Weights of a small GPT-style language model, trained from scratch on English Wikipedia.
Training: a variant of SOAP for these matrices, 150M tokens, 6520 steps.
Each number is 128 + 24 x the weight over its row's rms, rounded and kept within 0 to 255. Layers, rows and columns count from 0. Numbers have three digits each. The size before them is the row's rms in percent of the matrix's.

# layer 8 MLP gate, 256x96, rms 0.211, rows 237-255, columns 0-95
102:145104137125143137146116154133147083135102079119099159123145097126183126116146083127092143117133094118132112144160125102155160137097201136141109169125123128128166111086153145109135133150151181127153109099113078116089131108111129134135126161162132112154123161138093122119133153157118125131
103:161056108138107140150156141145091127130149163127172133158136163103164120113110115140119127155121146141094123130130124153166117147102145156101156100121102123107169089151115130096083171132154145129135139117133098088158143078134144162072145109122149111131124129118118140098125158151137108109
108:154120133126130104120124135154159112091109119100115129139134138109132151130121102127125100161117147163117119080087133149138115131152113114134129171137124128061078075099116181150088151124162135140134121084113109106128114143147167171141118171123134143096100099115122089096149133139096119164
100:120088116138132089117113113115162135144125117124090122127141140104133072105172115151118141150137103114123125149128110122154148107161126137160093138087142136146134096115124148117134131118101050181092132133079126147156127141127124145140133138150086076086103092141128136089147138142079110138
108:129106108122120113135141113155123144082100117119128147082127165140108134111149074117124126150106166137134110128138107121093110130117084095143099124117140140133123107105092111096133168110121105108133092152087153154160125104130124152144115163122161074128127128153135051136167160131143177103
101:134131131117135109083125119138113043155121090154156138158055103136135137088147152136136100139121122144103119102112135126126140147160171166132137074095145114102130138113145121118120149128160115167112151087103112088118165152112112157114128121156122138116164118115100119132110133153160152132
089:115130149114165101120174089112132105079102088124104144121162201094149109126162151132135139129127145146120167073095089152138169180117130137133081121119141091160129167117115122116165137119160123094149111153136147138131120125131125136139113120140158096136123128112109116131099131148113121092
102:078102125124133084135101146157143143120090108086120144143156117096108134127123108119138176093129114131139151170116158142144142166114134152158115126121142094134139114127101071169145090117159143084143117107140150118152132135136158128139189138126100111113090151130130129159144110142111157189
105:093140123194151134125146166152103145130104124141138125131147170206135084141085121137172115137123163146132132132111139112087142146119107129108188123092138092140147162130132103123124099123149138095140127115117126093112141142118133159161103121153123150112144164113106135116120132116148074164
098:107147120117106094104124143154088108167104121086140132140139143131126133146112094122090114145074115105177141129132120190085147131116117117121190154149114123161146084160086084128116105145120081114123128103124131112144112130127098135092121147148157126118141171092124103133148114133107102141
099:115159140092111157093124130123103142160143106106129124094150135146102134123124132137082136135154153155158181153118107092130174138123145141087150148110142159146115170126109111138164156118153120113136147092090102135114104142100119099152126152104104111098152071116098169144124119111100153081
110:153134168120145163089138155099157095087173140128113114138123128073149130099102148073088146111140155089122152150154114140168130093140159110122169137115099119105145109128140137140109110148139119107096093110121144152135143112171128108139141139185083160130133109126118119134125157132152155103
091:135172167104144101176145160141152151104132097142108127114155129113130160088138127146159111152148103142111132126103147179126122088102120101134142116135113067130120112097133096117133104095143155115172098141162119146123108091104086148104076141115099159120117136106114135126098124095156142158
101:124084147109110118112131115126117134180109101146132107106123117116156105130122106127103165137107108128143168099152102131147152136112142106126147129077148106123135081115113134114090126146112151063143101093095113122141153140138160131131073132131161112095102135113149148128187167104105086091
099:141125172158127133126116148137132109137096150096142113174100141140078093173100159130165154103150175186125125135118093144160154143114098104129138117120144136136149084106095153099144089129148103097133127087138111152145116125176135169117131139093098133122162140112143131141151110134129127160
097:098132110138172104143090155113149134132135141118131139121134098103115111163116149156112136168125119124121120128091129136139100141150119145138146105078108100169119122100141126121103158157179095147159130133114145103113185124071113145149136092123086128155119148166163097112148118070157149152
097:090171176110147129127131149129099129083137125122136176144133166141127102156146133172132159131124132104111136102156124148112130132144115115084181127138107069086134137179135116166124061107120142143118109158100098144152136156116168122144131127092111127141088128119166125120109113115122125113
106:123153111141131129109165168131114086092154091120139132097140119140121101126143126144126166124124143123127157168097124115161114090177122134107134110120091111154093098080139109124101132114097140132129136080140098141108135158144150116105170097106161118139129162163153170159140169092160158108
105:126124119080104147115136124149117123085143110171138121085132104122116087127071073148163159108099134132134107132149086103102107111107176087152082129120110153128111120140115172116120140134155120118135119111102139138126164139083134139172124124150138149098139161109157078145112141140123153134
# layer 8 MLP up, 256x96, rms 0.219, rows 237-255, columns 0-95
100:101108152137130131144137100179111082177137136142108124131101138125149119075100119148129123138124113140104075121143103134167126125107137161133126195141155138111136102126157116152129127089118125144145110084119093145106126104191109101146175128131125124169158144093155129118110158126137110087
104:116127142108107143134157174125134117139115094132173119115094142182121162103146129129102115138101130136165123106132139124157118134150086191111150105110157164128151134169089135165146101147089152119166132138153098159084146103141108144131130133111147159159138144175117121164157142146145108152
101:069197147158134128129111136130137148111115126085143089082132122127123119094132123111110133129175084131104141107143134134140098110176115130124157125132119156123177130120147197156091132156111128120118096135113113120109126126119138123137169121133162102131139118104141132143099190116108174128
103:159102155137138106151104098136112118125130131118142121111163080124161101142095109157124116102071138135160137149120122127115128155095115125158136153148120100113105133131116123150145109078132151096122089112155110157106074058161122131104149118112119158146127103140180087128092121092153121136
099:100110168158109134142119104092125157135140121120109115150159131093117139153107120127106142140151142114119182182123090137120126136130126159139134146189134088121133161127122103139080116176124110096107093089120143089150125181152124133151109168157132178115117105160149148154129119126137145107
095:162113134102125118145167121131121139122130103110134141089163127087114133127185108132115157112144135146129114092188127155095130099100105115139105144137144112098143130146145130146117108148158121122124126152103149183078091087130157139113148115102079157103167106120117094138154127074147151111
101:093131123158144184083120128121147118161115138130173085132106114088093162103117114126114152114106136087096075133148118115154102090113132155128207138113119131140094150125145144108118105124088148133151162149141164117150117086151124096127124087142129148122142152121132130113112121150129137152
092:119142128160107120124139148149120132113159143135102093169140171139137147103111157141152165085153154108134136158154078181106133133150128174139133168157177146122170150120112096169129139161183147142127110092113181117131119145155101144106115131137164118110100125150142126144105131120130137119
104:121140089098139125090188131132104158125098159160152107134127123122118131123099119129078088101118139122127135123090129123127115091131119121058143137130111118143142164135141116088179115166144099126170104115138111153155167147112111153135130165156126124148137164122133142149118135085188145140
097:172163147115110104100150138154135144115169134154153177106143109125122128133103096147091085138128140116133155119122067107168115147102170143114153180149126101124134128132143123123119148111099159118089109080168118138116115133073103094161133125100109118146125137115141131163172113143132115141
101:111133135166139111143136122142136152122111152159158121117138106116127120107180095103169131117127040136093114096144151150120125149106113127138096117112134112113094110111166132162090143157117122121146096176050151092151135126162123126106128149110114131167116128094120116104110131112149129118
103:139156152081162155108137117105117115160128124132166136123121134119099070139124087163158118081154106113126142102135114147134116121114109162145124162125134147159172094090114117152130156151182138059113103117120117133113140155163133169088114128122098152128133127098154120104126151106143116103
098:154094163135110151131150127103134137127131105156137108128132128114129138076144118150037121130129112108136105140116150097122122143154067169134162120143164171125139119146142138116128105126138117114139124120102141148096160165120064128141111110092133162128110146133143079124138122083141175141
107:113112097125153152086109146077122108129109082088143098143094159152126137135076167131142119134130138154128108156119120107095164118167133095115135133109164135135162144140107155184112119112164160139137117153151106122076111113111096106128097086091152092111113130104108117116111131138146114135
096:119150153134149126124146108112151105121164164141115124154147149128146128119114117092120128153133197125138141183167138134161145119104098099127127125096172174130129117099162071135122145143137096085165139087147115121119126138082133136126126137154152175126110122105143138122093082117111084116
098:121110106110119128185097103108098148118106160144137155133116127100157125132108130148109101113139122163097149148064145121083123150118058124135117144118152141148105120145142116108107120135117124082117062134117132149138112115103080092114113128152123146087111142110138116122084157120107165095
094:129163135118085152137111129170132101144137108101142127128148123104152163099174118111088141101089137066118131106143100102124162163134120129158147154177174120145122167150110156129118107157107135116094146150126115141117144110118166092129123122120126130161135150163122172099092118112077118118
100:078146161177112165140110154113143052149138097110143138084110115109142160137119150154129116111124128077119151125116088123093136123102105100123093113141131121143132164153128130133142118168113135117168105098097148109093155109139122149123121146176132129181133185121146132111117124120112123130
106:166142155102172141161125087166110080127153136098141123124145125193152155180150091094116160116098148138151123150135130115130140118115151122117163106158105116166171098092098138114121117133161133115118126147092123105151135103110121112152133124126099120140131113112177114126156077133098131135
# layer 8 MLP down (transposed), 256x96, rms 0.213, rows 237-255, columns 0-95
099:145127119107080134171126133109138097184124181153116117113108142100128126136147161117115133104099065131097099168107136105089114152147123125140050141106126142125119126103106169146082126148113136116117108125098116121147082130123140118125132116117080109117076122116127113125146092116147127116
099:170109084133147143120152117143118130160188160160129138155151180145163104118116106106135152145096124090127145105117131127125146128101180133112139125142155153109144137137130124143134139145103122154144121063101134102136148151099152163141140090160129146122195101142145177113133154156123136121
107:112155154134106109097128147145113132106126126153122094128131130138163102108112134110147116114166146124066123076107140130169120115096136150133056115131147164138158149161143102139105118129150123119155111117112120122122133113160152163113163098107109135123177104136127114161134124179163187096
102:138117171110172081164155071151104121085143149163106103100102110124144122094146163133121115139155148136148100114150125081145195155141155157140130112105144123090126115144137138119068130099090154074121129134133147148141131146110135142116150141117125166132114123136133116135167129146126136109
107:118137137110171138138146121156104171128126143119117148150172111098143158131113134163119120136093119156087081154159088078113077132092148135132106151116108094149127154133111104133132127092171109099175141110146120083117114151106148165131123097128123138090127102112141155142111125124150075144
094:110120131129094145071154143092133140141161083124090153127109169165112119068150109150114119129129094123156103122132130142114154145140132130125083133143141155159131102114108120134171131125143124133085114134118143118112146128131103122143101128128162057140123183106120167139145140194116117112
092:128138134123161165126133115144092111114161141125103171117098149170152149112163126125137130157128111158189053117125157130104131135154170131099117160135138141139109122133169109144132125133116112156105103083086115135109146136156125116166142156105141118138172106118110126146125154083078142146
096:139132135093158125123159163106134110105105135165107150138069166138124115136127123099083173135139147157163126121141133154123128133125139119138139090127100117112056144117126098121137117128120097109102140140116126176078147086142161133096149133157156140120142125113115121092175156148172095152
105:143119136125127091094142124133130055109144122147118119151125124153136082151165105127132131108157085120122101164126149137101193108145083146122157147141103138139091153155119152110123109154112106133093129177126116172129102143081135096129118164171125141121143137084127139125139122113174123146
098:162118128150092105131141153148140128123148135126173127089128167123118144145142155148134122175178135107138117140072145083129151154116121122145163133102122127130113083159115123129143147120132143141152150124130136188133142075132137095163175083098162152155138138143078094136140106129114113101
107:142146135094104189124100184171161146124106149155115089130146072138153116140103138152127144109113105107147139132121155148164157118139155126108195153092124130169111147116115108200096133114119099148124154110126141163122149126137102079100119125121126128112126131124115132142148113116139119121
106:159148135105177137086107120099091091118112108123140148118132125159108112135122137160157086163112165115110129135137113158150152125136142150136055106143116102095133156155107119136161107115137177134105134135126142171130123142120173144071087144169108125134134102148123122086141115147119160110
101:160165102125130145123079104118128157096136161132128129127152120118121137156139113185168119160142127109112131172165119100100158076158119126123121089159116080137112154086103130169142098093146136096121156134126146123116093115107110135106145137107058136121127150146106122125139159138157140144
104:152087109133145153152149117129102140158104154166134091112128092105161126111115158171144141111124088147128097127156123141126110138170113145125122157116107168108162118201077123105139115165112149117147109137132119145139144124163128141120100121115140139120088125178151113108116151138102127063
099:104125140130068109153141143138111137127132101103130122161119154121124133157097035150141114133120130152127121133131127125125195083126115116164065094142140097129158138142094118137129148110146147109128172137129141140107131122086127140149121125150119110166155118122151164145117187112144146122
094:130144108148136192135134113124125140169138104144105116122096143137131148140152166153163108130125133042171101148108116118100111102154134103116085131170127118137137138170128145115155159133099105144130077157114090126133127130131143102112128151113152159085078140153129151099149142122138112119
095:135123164143101181124145123140106090127132097155138101107108108126146109099146123165112106128124132080111121121153130112109111152133101127123144073172132116175097171179148097144149117122098144123098165126092096133168127175140138119148115102107160111126103145142174139167120100145141134143
096:134116114115095140075140124106169123113102149113104080162129125091137134125150133148110157096126118141141148113141090148160124125116121131142160150090141158135052127107148156181088135129123098150129158118125139127104153081126136111114139146123096155138079129077128106162159126110130122158
094:099108170141152132139152129116096098116126114140142121117110120129143106124110092113158146148152141118128153118131146165133119080173104091082132141127148177104091185132143147149184121138168076111140119145148131113138130102176166151096092108143125140109128171135143141087103119128131136134